Part of a small language model's weights: 122M tokens, 3711 steps.
Each number is 500 + 40 x the weight over its row's rms, rounded and kept within 0 to 999. Layers, rows and columns count from 0. Numbers have three digits each. The size before them is the row's rms in percent of the matrix's.

# layer 3 MLP up, 192x64, rms 0.211, rows 48-119, columns 0-63
105:581498505521478477459527477545479490549493501511497483502544568507535555564572482456485480494554479485530478475490434475599449543420497447502467513407529467526527495458431557517510514516462559
101:587522532548463439397536449435485515547468512486514489526476451493554572525520493563489561479537491459570494498479538486476434529524509487503566454517518478481449529517510486552453524502427457
090:432501543497519550486500463563515482576522479525499540464484525522463466472506479484509506541435478402583431584466539468537530520518551530419448474499568508488492497528419464527468519477496508
104:488506512526480519532398506512472552526514533475522573573491504443557508591500456523563495435448561501470493533486515458479408436529499517552504466504460507500498532528537474529557523432445506
096:480400394508507447553494471494471415485531461471435555533493524525491461530475456474473500518491580543541462494465572499446566503549499516485523530438452484461459499497459514500536552533507493
097:518489446462507573504451498579502469510526513412474509504510544510511506482506466459493450411471427573544464568528470511435543509464544523539447479500441569487483548470478474555533512557469489
104:515595480522578519492471568446440535485478484485562482559512514487557477536519522514537493488575533482481531472474477490519481475468465475473558548505436551451535510416466494513423512416547489
098:536466461549528554416506517454556433470511547466504480521510442526464512536532536488531481501567507469476527566493472572444485513569552503522492497523562564498442536521541450409469516529454479
106:484494524460532411484497550467489566554513552563546467484480526543550468590520551432553423495516429484481486465453515478416509503415475501472427529504508508513546505496517517529516461499511521
096:497519551480500484575532535481548519494464516511503545594538497572454566482490472483425471560494482421535548474563506551507459496570542524513550566448515458517496465482488534449534529493532439
097:490483479515526503452500502518507535464524551436539504540552501538516511502520508563435597492531452394541546500489486489493490556495490536498531447502428529476549551408545448513546452452460455
095:476476508472488463534523529512467499497499467532429386517489469534450504470512556423451441443541503521411509461505521501468495584457529574480496531534536470495486478520456512560507514583454543
109:540507457433514498539496404481419488492547480516552447440506517491541475472498518484508468501498568508510452533504500473510504489514566554428503495500489503549518488479607475637485484461466500
084:490502491449485436452530527577508587513454529441488494507495498442478526522567507516491453535491561500573586501512451479527492458562494561439532573519490495492449530536510456478440447467480453
100:531537501511487501485609547536523481514525579480546510499484533517474537446537521563530549528498485463506503483506427490457555483558525500504512427515461491428426528454446513496528483468395442
108:542471512532517495493617466500477510541472538467565552491452538531484558459509536505559401526413469457481505557496470508433466547472505460505453532516440513509517525530478479541513455495574526
092:521496566549479498476544525504491510530525615525515448601468495510566524487483505540533483504497474551509480497486517461560510463486581556495555479518468510606435518515503554569466534487479470
101:512499485508440513614484467473572463514451556456479561552508502440446537523545502524552498450508534481502547547491499479466511461502536476495512488523515498544433503577446599490494555502457440
100:513479420574464539531525499496422448482445460487480491455415464442466421490526498508482464426491561530514531539524442474526534470544460560549492517530468439475518543467513522501488539513455555
094:507500419510494455505498482492521491514527494475547606521521595499482464464455524528503597446501520495567472562524517474503447490483581447461558557510501507541534480576500510499577475508538497
107:520440535535419501572504480505510524526544479513618510570504536543482535506506436446504455566534503489577534472458478504559476485460503537515567489492466575561533523475531509458485465458492520
099:507547503533495549538428533457496585564530478558451478514480581468484524459483506457556498452456485479483487556449525489514476506508426480534449503545491506477476445480517532557561433440482422
092:478498485498455495477515476542458463593516484414572464457595465453506478434533497480565466474472500527473479479509530489488489508528488468450474453475540562408549490536520501420490534429502479
103:422507515448533458528493491541520424477477472490489553472520427428446530512485466481462502492557492506537453437529521539530539459539463457481557534473484533465581437496529482502599450464540473
106:478550451535483495545516478530505530443483574549432440499512518522428483463518514510506503493524435545561515517549510510516445538524493454571575392567556511460444454529513511499451501534498502
100:447558476495485503517531536500491522540487584489525475507496496485610454428498528464499448522514467515514384484506517451492552517373523524522506480568484516466536472517550542542523522455495497
099:451470514478526527472499513510534514513533496508509536508474579474465572475478448418483484543415498570540506484474464537520579468550510461503544494388524505407538534478532520472509517499568540
103:431485519550501570560532506462530529539479576459468487488500503479426452439513460542480481542508524510461521456533516528444478554539624471529566459489447487513447472484515451508553472501529532
101:529579494460501459485455506427548544444548496496498480519523442561535439544517543500520446498512507492544551460481532483512437575435554519530563485528488538505505538510510575525596525492511558
083:463484490457523518575471484477478564558535522414494495501490489510456493514518499567479615458494424509424483454553510505569481571534535508478458501521441480445454482428496545512506496474509469
107:509526492553447510429425419450514458500499513473489490481479510498505525451534467434521530486439507555490460537468530429580425488466528440483473493514467441509584540548478534529491569497548489
099:495513510473545530460524522420562538591488473579524476547474515507478458536603579503510531473477500506444465479470494546422559510482540473471523458500450548480484510469487549466532567510482452
104:461507398513573554554467504496532526506528515586535469580510433481483533520506522487461470579529579420470501534502519473559526453464480482454509491546505537489575491479458494517468460520468488
094:502504491513537523519490461543530458462455528514571532485539459460557529441528536518528574588528448503522536443489404526478447416490516423463543504502511488536483509454549503513549530440485454
100:454549557491485503464481439508422535567500527480524430552547495595538441519456478479446522472460469487447498482517523483544443520500530597536507548563495526511482551523538449485503521488557537
089:483455555484430584569563464457532511495474487516469450468523429479457435563443568525476527556500479481568507464552466462499501486502487534560561516477487527498498449490584484483459499517528461
106:504564581474507499474537495481535526506551498482513425513486500474533510449553547450512497489459495561497569497474427476524483474525503512533481393481468486497528522543543365574474497473531483
094:469555556567547508481472467480444498479547575440526486521565439499509524443475561483531503526476478451564514555552445503425500528542491518451506474503475481498506535517531492403578445464511491
100:486492570487544512433470579436534497540471478473520479530466521527510457497458562443444494482441508490504467511518471450525470523610533471527509463517490524485530463503515422514586494590559498
105:522475555493456483481555503513513565467578496494557512535518509467496490580457535475476544503448454464412483502499528490519523468454533471468431601450531543449472524467468549509572556528517457
093:478509530554531502534519453515520528467511495536534527541507447500536547444575528469559500545506440501553533476498498432532533566484524546418517505491480540517538529375539555539516548528566518
107:483494501507534541451436516485542481485452588574430478491470514410477556435487560474569504569527445504536491501480451483526440509523490481480502517469487533485487484511505520521460410412534464
099:495509539523470546566433504575546504506522552504545522562502480484482510501535570566435473482490482471437441494527445463493530525503561518560508450490455514477533475491571484553536484548542400
094:476496522498474517518610529552482490447515600504455511514379527525481497488498514451503521486516449483602501470538536494514439473516458505567488465500487510492427489521466514544465501486447426
097:472469547489501490558513494468505464549484512475494524529469478507446541566418399549435421514535532590554521516531542482548459454454509500557528556492556563525462490512490515469514510519517550
108:487591531499539527530496393489491491449473428439488474464534508591499541505494485558495540492469529548453465532542544476441480523537567505508548562559490458539455458530495504464452525493461522
107:464496509482560502448521471493522483493526461417531473482454473467482490532441410464484502502518445493485436398489477518508592505516499546444466536524472562499560496454493574447497466448502563
110:514517499593493472501462480419534468485515483514524444528479543511481500485541547535528560444545490540520470529476555532472482546493590587462491510529576479539493567541573504534427456511523483
090:541455497539490527498496521526497581482562498501526500463611506537533559499552499439508522535497510497553490468495420506464528444509469470567573450583538545431451541480547529495515473515509458
097:517496502521583526511450496463571473475525488511513498522502554525530501533444430488514527509452489593517551503495608465440494459624478572477529461508518490484486565504514445516484482502489543
100:495507512517472414469524448524518516494434501511488451516446567492466519525506442510471478470494543405589408498542514473454509487529473538483542485566523527477498530455489558496582444462556528
083:505531528538564458544502511506571498416486539475525508546488551516430524505452531497446543529499532498468497550463568477454554481516446472524519538475425410577517549538548565532493470521522501
099:527525459500466486473455562379498535443547510439504453506451507527562524477549505452501496525459558488503461441506531493516509535521428470538498473554433435517450460555571470488457525465501491
110:557506503485519425572470507523482527417474489528521531491491532557459544548454475426469458472483495489443500471502561447444452502487441483472523467476463495539584474395533507533442493484547509
114:448510539537517479484500481622556507581479457486449488477528481536475499505477489536535502489508536518513507442473535440466518484517448571541607513468614503566465503525512479497513479449528511
101:555537497474501435539559531502508515538471534438474439448605509534533476522489581455482498451477501587547493544443466501483507572479479506446513505506483566532479502434490574535496458532513518
093:459483510511492514476429448493487504488467512524469528461380503479467472539496585490503509472512447487578537512521571488550445505532436416484501548574484499516504524488552448463493555508488580
099:459536500382528537518558524482528502496495491496550518553456498440562429484515453449476486606547527517522524515490482507445503514476444546540526517424519446493544436474475528538495549454487477
093:515492470521495528490529507513482457519436503413488500538534444561404465555506482486554463530463585481514550487534512473605532483468513520544518519530483433479521509457384514494547526492523494
102:513493517565542474484568504531513529533407493526480466509520490505497494514513490462496519484499519556402495509473602499507497523520469466483456558512501441392511525478476519451439536548613511
099:495474407526508522498492504487425474538434535492467503467499499518515530482530576414451546458447412517499336500536515531468467491464509499482477493461485556517491510500480477542520507487492519
102:496529556498438473436528551550475452513533482466502481491486475514487504518498432495468472490529600552474514477504518541514438415561392481501443509488527535469541439502513491468495605516528519
109:597478398511488496459500479514412494441472551447491533425502568527451509533486479501513507496527494488513498503481553508483549444559545528419437489492431463451542501514510475543466543504506545
095:615541419553512521475510431497509566514456459505490520452483591498555521446547520470481513562466420500459513509465449514476474494501452452520475577550496500482479565502481469496509504510553505
092:479458502504434504547500514506511446512562418439457526467498493515483529472508461495419496493568532580444501524432554493452489511548493497522499539417500468510533483467465576600484516532454478
098:526471511515561517502454597451593527543468509472535454538476540506504469494469502495505510522478450489471535534525464473423521548469474493581540514509415481461547590513520494575467492545534539
090:506472507550428563461446590475479502489577524487514535514483464472497487523537551446519496505479486435515492498515512491509514557457541465531432479570487502528425555505463555512563560470406531
098:498467529536469564495466492554523552504436508537499524508507548567542508523483544524471396497543441520530505452532532489462546507457479552564504423590490528490519569490518547544543549456474538
109:511505425513529580591398479434491491495543582535531538481506534505547526449514455518490524472464491546533401505476529546480445504515443531563497489501510522501513493479533457545544446505513464
099:443531499518524510586451510500522413473513442452508517473495503515476451559541486458476518456543543525477384486497485506533506431459508506470485457511441551500537457417534506517567454515437521
104:509587472457467451538478461497435545546524525474464479522498524478569479545534521531534561533503506575466389474440522553504473519463472545459525512438484513451456433463430514527510479484497491
091:470518526512443532482482470474471520526531433509489548527491476499484518602496529520514485489543509567582529498555552435485545447515505533527558499549411525478518565431447527412469473486509531
# layer 3 MLP down (transposed), 192x64, rms 0.152, rows 48-118, columns 0-63
107:562533494446501474552523451388452521467519505511490515537528522477488440433467511521500498441418503481503452447522466469495604511523464505516488505478448506519566454517533486517554423488570478
109:433527490507547517553454562556525502491573444520494518463519567481489398525517515499564526572485475509516573453488459512543510540525543499448418498474482495524454537507523525481496438436458458
091:533554457480504489577495481492464481478482480426549568540475417545413547434457448496416508419526493464483469461448459450507496492477473525491556484483459460463559460502462526482514519482502507
101:566528521487557553602522406521447435471514551495577471472461547507504596498486539520486462466475537494482474523558479494523489494454483516495481551513474526480495500568495536468414551493473532
106:450546455472489451491497525434528427453491377515511497484536579447537523582536482483528483478585528489525505471498510614497487503479485515524506473493465496498447570496505514537559491535484490
100:447456505512469492511425488522501499498562476442555553563547535465528473500506550475495528588517496521579441467468442540500463433464543511584520543472516453561508535531507514518455502476456435
088:464563487438497467589510562505530526479505499490473417471485505517470483533415508512486456475505460494488465506528452412506533552528529496565433604511481493442491481592492507464506515530543515
094:482485502529533522497553553507511496513556551511554456512484459534469570485459480493512533477460475587520479474425483485557581572545522506410554505539478440524567529489443447566469512510498495
107:437465528509435491505510497491471465496494491546495483536540508509599532510547529489451483426506508431492488579606556471508462462549475520513503565475537566515535484546559466454484519517580477
098:527435439514523444512535445432493443474468453503457492498518511532541513485458578575431465527481552506534499570496545466537487510476489491557524496559473554567427433476472526498454537511525538
104:470552465477446510533555513444472579480503490527565476482456466504428547531486550479554441538501516488468460551557450483469508522453407505493474548465480533469493562444578506506508526514463570
106:544536549533517522511502448408499574478518487507484513430488515490601420434487476554521490513486470486436507491572474468511494513520496518477440543465486499501563519451487474522575480600514474
104:511502519549515489466471519477483447404454430515517497520479573492509535495542599543518532398494493530532452507567501465511510534536490429509497533554507566493511520506539474515551445494408502
092:514528486513532476476451409494473537440513525473504553538578576538564512450569546521501555544502450485547452425521485523509491426532453494471512495492518484534431536524487508494510448464458423
105:475499577480486520488530484439512464438532482546472419529499453524507578449541466543554545513508503478426499504529451502501578495486518507566500451496555487505512575508479547528611493527451466
108:469464528466515554491519577518503554518460560506451454526605461481501483456583423473445465549501560492481489591468553509480459511470508454492566515491533494496546491542525518475494529480554453
098:478489565563453522461489540485413574447496533437452596507537492504553483479489545471517534476523514513496487582497499461561501451444558462490571461453503527519513482453532506479469466487550452
106:488516495513428565420508501519466523487494482531553476457411560561551478503463552533481472484487407506555496541484473495552424546527438514485516487521537502472453470513480441498503511441527586
094:522477481485443551576480532410499534532492486495474477464459491485443529537511471514520500488531574469461496503472492360493481580527585477470513472502482532507552446484474489539508541570468543
096:453536515458577444559535539500544545529470463540531551552503503510517525501447515511497529498460478508449491407602514474497465568491493509462519570511482482594521553484469445479478433508464509
107:445460540498525566503480501506510460480478461515550557509545568477499546602508415445462510544432474445510486460496506515485516477452448502462545479481517541482512603508523448515513528436465559
098:516554473529508472457490525561507490559466444527492550545476477484500461453439552430494502507479478594528533526457530563554463482536496488407578465539554484509471486546527493536480477566561522
091:509491393488515441518564506468541577504467564528479483468524470462517516465540457470569524402532552551544499474471469577510542466444528504453467542534481463505475471481544509523491525470473440
100:520508463502437522512531458434483554471529502472558504512480546521512460443504497481516431542441543430464499526538440534509493515428539557493428558458579557536514514514510527416470520539476552
112:497461437538435516528494574564468479537513514592466462549449520533458491521466455520552537491487459474481511460453514463491544541543542480475497502579484524506501493536517543514417439509394476
101:556473537574482517510523492431421518454546520534491457521547480414521512488554460545449571546494505458480486537469516550458499455453492481542524454573535534496494523436477460558484480443456543
098:476508434529481499502488460512490552621534557485522565487500567493533412525564507514487497559558525480541458498515476543439481515473506559447475460489505464500451516420489448496462495519457564
100:507518501495440432437513480486470481512504479464494484528510460489468484510489619539490468488527507508465503486464518521475490514521504506524518487561546554426455500526556629461570409512424515
100:504493599469556491393536532484510509474436491562478533472451536522492510463486474434547496523538567489539503476545416501512505518462482482438495543465531546528490558494457484464440467428456506
085:499509466487609559548480483485560510487521545457501469513467523507542537547495471414527596485512467485525440517557551516444564459534512435467564528520473548495484515530480477491489457461576494
103:470481524474624461573467471557480555548497507515528455504534498522598480543515550484513495510459471473532467591519581514496508454514490502445524482529478501527527531524507386521478536502494484
093:522522494527535590472422477487546599569502472572537511557505573478510568462521569473433497452567530472514452504549517545457519520438492485469502493511526497521510545502512473474471474545488459
106:573547521513465502427511531448484456454462473464478526470506545480538556520445495477541406502466433518543437468458479527470513493509464558503544514438538526465428451482515519475510549500595526
093:479532445480491446551557557513492508461542494570442451518521523535452481558417541500501495473537517456465576502494473468481491600509504487452387580490502494514508531517529507453506487548526521
105:476500477487446446579512566565455502517476460454480516492523550548469501591413549490444434465567455547480564462524519488552446521527461489512454478517505490491458437513499502462477541532468532
092:559508540484514525417501425606502510466529543491535482463448519458519560489526486586483467498513473548550475473515568506543465474451531459481550448571480518508536475504441479498473481495563437
104:466457506514530452580453434478527558515468442460500479549507524498560512473501561432544534477509523542445511525514472524466425473437531560485537484504512536523580483546508490468395485448491520
087:505479491426466461518485547494581468570543393515501507505434516485490417604479494513515573487468500521469466511516529539482475570527470475563499535482471570485486510514479437509526510491562490
094:503516504500459559517485514442466512473497472523448460476560463501462504442466394500525502451493562511451562585488508464488436555466524554473551511452525555462566509417569490512515492504515530
104:522473392446508492526486444461526489515498470520534532542537450474474554504503461492523448495437432513482527442519409431446525562554466497523554462537503482436542472574464480523491539496504470
085:478553510482555505490515567521497525489436427539524402467490579478498506561485541530533483435485498458415531521519518469510462565486495477481487509515464482476539456532478432532492520602510571
109:498528569477528450405528496460482506508494556517419546456514499438527455459515493468520526520538568462498463434513435530516590531480493431440487508513446570470506506499440556484507463537481502
098:404498428433507510518458542506535536461434463445485502492475528513503502515444487482523464510496544491552489511499540514507451441505494396523478549577495451436530427442432495491440503479503468
098:569456530471531490506521468484534574506502501484493601515480556502462431501468555535499522483470423442546421522558526497503394556535480495528482503529445522479565532519537511528440521509522516
100:576509454490530511518524444451475492450431555542536444460509572499506614468581518448457479495460517496508435498467464474432526541458429530483512472450552493533489477503471521531544509496504489
113:452444461497561499497509522420511501553491526522523582483545560448444432522467496508499456565510552539537509454481440458492528493497497583436490489433455544556451528527480455487448491546481497
102:540490494410495538446513445458498513471518518592561500587474479492539538422551499465531549525496541482508536520505461477491545483488520574473512469528512524468510485486530445530496501477603593
107:485473544532591516560501522546533474458480443524494440500581508541476459479471574592547501475466468459535554480506509485551496483503486474488459555547445507558495477544499471511426495493408483
086:435501454494521498465520588464480505500475468589472454449514473477485496555476490544569474440550483515485507493522517534484482612517509467499421530444462481487505442492484468498447585548533553
094:412445472549509509418521461470485463513537463512539512545474558540525465492427483484464495447504471479491582497524493491486549553466536541435591500438479483514546500447559514531553525497435500
103:484494482499557531555569473512507502556532500537454531476506497470439451476551411499576524505508523485475485480488553505511609524479571487495488540493498448476499435465462438511528423424512558
097:523483587494488590473477507466557498504491468465480512539527531473532511517444469514494572497509472432525577575518572502428479536531533530529514438585549561512478498488540476555465485522445492
102:472479541509520551432453487544501500528505452513504472535506467445534472542475437423530435451487493503449492520507439534466479467483566503388522528526534538483545523467510384542540531524516473
107:523571447487477498486574492560456454465524558472501586439482500514475438499516393477522510584537560479525495509477474485527500488477500506465500449395492464483451458443472456543515509504498508
107:448575461543458525467496546383492447484459482500526553457508527464471559572492444510490470521580531520507476527494461505490494543572506495517479494399552505510526533516532541450562527528486498
101:573582492455470472593482484458509510516456587511491515442550522498427489476505517411473470474496524506543526540434473565555520499458512502516511502477458487521521517533613526531502473550486489
094:440483434528499523448477479547505495485482482524528442492402471567534584585502529497501533525528441499502544547457527541449472491445470499476497553511495519502475587553545504599494509530498476
093:430424566460536524517518458484516515528457483501462558415471474511502472478481467508452454546449572499520436442511487499515524541481501423426552457446456527512530536567484510481518536505564467
079:485461495509529592481463381607491532443503566494426542473492546482501454474526442510469553523509455514534474535488506515499467469524531508448544541482559487507491524486518504505514400513452503
099:583555500548508523571448543502471492404442487500479443510517513466518540492499560498401488506496447415567479513466564478509499488539494516522513524582550490480543506439531523539500455474497483
093:499430446455497456499530481489449476483471526520540576493536543505495537475469464421510460471493433508472504458505474560444520474448481457427521572506428514587568527527456529457500500509499570
100:465474441479427470533539527485497516399553487491480467517469510503421550513488496510487443500519469493438456601552510475542437542503474523545547498462566536431507500497526435498532566522498459
104:498521485539513544513475530520517472586479605457522424484479511437511467501590422430512521484505511514562499548478584501485522458502517466462513476508535442503551533497530514539465500512572565
099:495571530555487485464492525434531532471467577475468449480477545516591459530514500453471405527510558504496530617465520426515508493526519486508475522437550467531504474522498560508473484542462498
096:560451506525517521558475500440531542538464432512473497496487473500490538604464531491467452459488483504511495553504509495462573592478571455528474563510538511465547444515483499444493596520550498
101:375515499575460488525491495440496464503487493521536492521490453505499499467504523476453518525512604513464566509494531497548427540536545483578529481500508562498505505621474441496505539494522478
102:473483571527503546537505526432526522549496466426533443487491472539559505468452487504517521394455517502448442487489529511467546542466493440478505480542527487476599454475454496503601475519471513
100:507504460458553523463536500486456477452545452471464561549542493428449486489503406474489569571450526558510473495451462525546527485467538447499515526436530485531454456452517530496516409478471462
098:522545512592489500480457499420464583506476520530564471425483489494587500499499497516526521440505473470568448549496496508479497513492590493457532547510497537563506532509479486614475491535500536
089:563478503484534494421447428521434526505488541495538494460461469545524570519533463480483530490457447461535543536538457534468484508494457541508483485440458440539532543469479443519549589466585516
100:532562526497500438463446459502507512470532559481523551484502519477510487528497547567456536608566462459581478452505486537567482464493469548481536557519458476456466561554536500508456438493543497
# layer 3 MLP gate, 192x64, rms 0.232, rows 49-119, columns 0-63
109:555476501464490480478571411457465460488468521493502471536476486496523548471463471501461456468532556503464495524512497441505448548503400514504518563572526450509499463448478442541555570495586538
085:478433424516521515489541482568482534583534489563474487553453571508482536512515548521515510513490583571521461508537530523547511482468503520541510538568531546528548506404480500551507527430532521
109:490441452454489500457484503500475490510499483465427506523497476500419462435519582451506516513392487493587471468521514513531499508494507560478474458461522485545511472530534398566573516471447504
110:454519571541454483506453484467490529520549444527582501483422485454563483498471476425503542469518424539517503466502502535493543451513509559503481514554510467550490472434471494498444395493460553
090:549562550467425456496531539518521551462499477488450453459505492538539487501526519469485493493449446514452547515557482496492529519483522527457480425491405551530518469547433521430500412551478558
085:572504478507497547490539504548491588495547413566439490470467494496457482507430523465419520473460454465459479537462489521523505585490458512491428474492559515502494504558478405498498480471513542
090:549437533457444462490534459543506567491478512552519473529476550486448518526509489517542418468518506480449543531559516507449417477514458497497429484584520521515513488529578483416488439516540470
113:531449454451525422470499477488529451548468483477476554508511480465493522543566510516506496503499487530490489485601547473502504499598490552565513493465475533485532509452441597447564497412517514
087:553423471464521468488488502494573447486533468515442525476487485504517476514450539491535402446422513481501587496490577508482488448522478494477444438532522461482398465499489466501530463538506443
098:520481522448570478484502550489534536568533468553479517577558504534570430517487462481478421455488523485510520484443481525517432504503462505548485533529460522581508490507471400485531516431552475
097:537386528525498468520499549426492450462512488530510535474600506492483563522513474440491532518460440524549497583508513468488494449521524533459540535566537502472525572488551525501535456460478553
116:503482522436502487440491544478489484531472492504505582461516480560440538447519494521490434510503531523540528589466554558483510505547461465527557534518443438511474435506584576518506561485519558
079:505512514492491479538579574527445553549454445503486452537434476507442494478468499507506497388468581510519546540470429483506535506538536509462394554464465498523510465519489504446499497546507512
110:517485516536533482466467469459499545507527518451520452521570515510554578440537595507520535477528519547500469529494508558498516512484521507529475448437524503583524440569578523572503473478544424
111:514464540544436583488496434534547541540524518470533507532427489542512469425523452514498459508549456530472535482424521531537549596535482503558438533466518548503472486507523456467563510522517544
101:528525528434492511499555476510483402454507451580451498539535475453514558552461548498470515491475443425444500487563498485481493488511502480449495550429489433408487490472505533521434529512507551
101:526466514479528472389590476510508468550511483488559467458481485483533486482474513469509477491547434491498501602494520446509518470514515547505490387519525559470476520426443468470538483524549446
073:486519545513464468544489528441508514538472441557495499502503507524457423532464443469520471541527426470428462508524535575473518587435491432586405493541534501490504466516499476512492516453473507
100:511499441453515485549542536521470496467506541477543554559527505460524540452491475570476461513482441454514525526607542507522406422542525474530468442521461493555575491508435477534471512508469507
099:523503495477433455501508561542496477536480395524504543573526494598467466451470544460482467460600532578488519501448502468508479548547459461500512498531497496508542445491519469445441528482498463
126:522490501602514461494494501530448534522492504537467492476514505473593509480454502510432521477433461481456552525505444459496482439531456461455531440533475505469525420433446572514489419538465506
101:504519579502468482517491525484483510515540541421519516521522447559441498524590473498512564380481471473467497487471556477478488512521445504478514503455509498492429566530522599464484544482492566
108:533555500510548467458539403488519555553515486528440486466535423517485480485524455516508473418432510518444561530424488507545452529501555508499433549563443471489484532505549510519528469470499545
108:567569451483490518530463476436389461484482546515465436458476477546491510513521474519480441476522406469534528529486525486496424433497423565508451557521480465512479474538520519468485510454479511
105:560549458591500477515509506461481495500510534468438506490521494426532456556429532490522499542564507511521512506486486516578521467449540542473475546418541447566538462479500499490462468468515608
110:513479510513470485467494553506509547413557484469456447525484550541506545524536495482531464487524518487486457568456504459390523575529511458544487468537488483474567433461586534486509557507566532
091:556500546497531503456483512501402434437505448482548476488443519480536492496498486453466536404483466525620532476463564487528464433486474473516497492459488498529487455529525533457496534491419471
100:508489516537499483516483549439543540468501531480514461464500494517547555462402587538540475445480537501462539437503512474522501483502473501578472522566542436458495474433457544516427539441537552
085:474523447448561436478479451559448471471459505510433578543446511526523485552422488541491550450523481477474439516546494546456457517517457475463481465502518442538523546463528547518548472425500530
092:488440565481494469513484482528554368525476460393522420539463453492436490495447499453472442483447501468541537482465518473493433554469524444496490492492508501505483485533505471426484522490518495
107:562542449506458515454497480465535492529460443525500485522500512520444538513465502530466448455478540449498506538554488482491492460560581511527526392514466536564508428435510514479599516456453470
097:531521531531528500534479465422468468484454453454430484448566475432580476442507499522592434497496521527482527536543478509508448491457476529524417525448509504439458487484522534496504566497567509
080:514454544468533552531556551417508483496551514481447530475519506507462515524492467454464475549566553548513464605479496462540533467423480508516513497465456502510490548567449450445529486522529419
088:489454392465509488526508543522554447494517485468520483620470529518508451476477503590490490513464540515457536539504575535539538538602465541515455479485526546490517451509498492516496517574497494
087:450496521543607520487513475552469526489504495509536443497582517555531514513533473522534511513484484511537490515509460463481516404530492527462411546426542499497504533480496570557530430487513597
116:519550539486489531467579530529543492569534496507464469484432489500471544444462505420426547496469525500489558496537481519569506577517513509571492417476541468477479469545518485553504529406486501
090:488490474397501496445524549483528445550514469517468465563583482510522509525482475528514459550496519516483495515449502531483514457525542358472513533482517590525461466532488464534480510535455569
107:500468530528465476486447493488595466499448532479454479513491466489490523456438480477491429466519522602493499510489472464501576433537508495562476399513396510469519489492491498477493523551468573
123:500468416448496474448480481489479498552403488465584475574515504494532568498477479503507465479541500566485488476446526463504504463558486503457477461580484460549528506451463476465424456491563546
078:481448557458528549431455508469537471522498523471471515380438549570515508515457433468455486447453501494518512506538535476528569494501508513530528551451488489564488426543547458472541464500459502
115:509488511490454483489464474525479481540479596499497505493451511607420555490459427532445489444506536524483460502517483493513540510569445540617485461495543533565485497486504523492543570524498520
100:489479439466489530489465479432521521523467462468541515535525439459456450470463507501463429535418508489458509449401542575512553504418529437490476525484446546516481471490506524549573534484505515
104:564481473537486554468512468509458505479501483538498561497451480425497453524539487537424589503435475490475560484559576494481473557521494460474469491546511478443624535483467515489505537482459509
098:480466499518591510480530547451550458469554533560520527470518504519455494424419441509475574546532506444544492546511495452424514506480484482517519496521522474554534522467459419493430438478494464
097:534470437455492419605582469471513585497546512464435473486524488476541509516469501495431529470476462476485436553483531536494510449523516458499492477511569462423521471458459465502530492459462469
115:510512484455524401412564528540586433508482503429445483471445483499477519479467501525445553503509463449504405477470483502512485545537532460512509544553544495501506495477573540474520518437489524
120:468443525511482552479601476526491460539434542463520507482491431555480480511480455531449483473501536501535563451488537539533506464543542544548471493522454536584492511523537551480421506448426457
082:506494494404548454517485522456452470456421529491506519521461506438496507562541566532521546470517436516445482456534491471465495543507537510443454557407513481446514510495444470479454565473558516
102:592511437505534490508442534440506516536492544524473485508466528465480557514539550530488437459485539547477457498449541538492483538442439558562516546511548577441497539531452529459446533507506562
118:519530499493523539553498515541415492538480518503456498468427545513437503521521559445488505517472542452560487454484565533533493508519563501545551430510481494456566492549518631497535469541486516
092:529426550598536510447513499500521461471561430494504506466424533538492478504443531439492535510489431487525551593514501545408499515521509448494504517504511519532444527499484459563451476481448508
095:473560529505477507492521509509396467467456447439529537526491511504492548554495425472511532518457502553499547444540523509490521510557535458429403406487472520439504486502537558476523497488560529
100:503521576476529470498478531508507555494485514458572499528465505531436453500520510565474534579560541461553477506545542576544568504489544446492500461567521510470457520543467550564487482577520451
129:503486455451467504527518438447463505452489523476463427511547479474478462379454485423501478533466478508514461544555486518513532523537458481493442447494444500487546418551546478530451443479452480
114:530560463500510456494470476496496476547534485572480469591492553591511469489540477430521511422485471495518488536512491532425541528534570411533555568458493526508449530473480488491445511457481514
097:576541497460525486520527518518486480501496505517496485533468542501468521585541533486466400457438540537456549453454563522534463531591497495542510465468484602489505464440453470505479511518435530
097:499557439498501541436501530442458520508469584523449491452438467553573497485450563525433484508558439457534434489506519493544536539496471511518523445458476481546491449566462502481443491518529537
080:527537509563497526535459483430433501506450479507451490512487494534475533518474592483557486446527544550496463501471458480572446423520447537468518527567443464471454501552420531500502506492573524
107:529476537495519514508532497514583452511499518572471529535483489564486510480493508410457493509543492504521493460516542484568432481520466607541568512482488596541514505502441449491578474434523501
099:490513425495476522501523508486509450481483474487481442482484457508560436426518571448496487474493480470436436489569536421493472498546485480500540491498456566528490449602543508438496432434490517
096:520493477507471537526518457452441454494457569441525480562458514531501519513430446537506472460463551526428451518515536472544381517470497515545463549491480492584571508543451505529481475481498530
115:558490503491488421421529504517487472453524489488520620501476513545460537545478465530480508466512444480456542483559533460432462496529445542574491424563503462486512502442500435510502555499521500
090:532476456513516401524516526489496457488432480507565590503422457488496518571496509521493514485498474529516406504501507529458472474506395498486492489450524430479484552471519545517512485430511583
086:497472532486507534535478484488513556491499513460509526526438520502484428572444489483495434436537573421461468546515492454546455462403516474554441526589523466513474507519516506465542546463506552
115:553502485452478435532450503493508531525528469567533580459525484581439412494517534536465531483428464563481463549486500498465488518500521503462520523493546563400500508485435451495547458496515536
094:531498562430547495573548533460479543461468518497539435574578527513458529509454443489517527467515473547465505487507523440487488519502509461507497475544423549504526525484556538610491457530447516
093:452485539550563582535538498542574463491450568555472493528518425555506468496505489541504454490455507487495525512603502518542487463497552535505456423501543438569499474536460447482479484512485533
089:536531523437498515498526456547455437446500489458418507418457464464435539509538466584470511549443527448533513475543531478524497555580467483483482466458487471545488493471469490537576454494482540
097:506473491450483562514467504490508450521469437524420558530437512499409511495513508527458468457451508500466605484453461450506512519514523488468451466450451472617545535492521503466511548542477508
082:472535555444488456426512508465518453598493398499430496509464461557527504489496421564524532485480515504439543485501537521485466561481517435497526545540475498448559456493500521568500530529480504
090:509507514496471468537530518507515444497481514446451526461444540483523469488467460452484515451550509449451489497452521445508518543517581562517505569437591556532563438559514519506523476551431559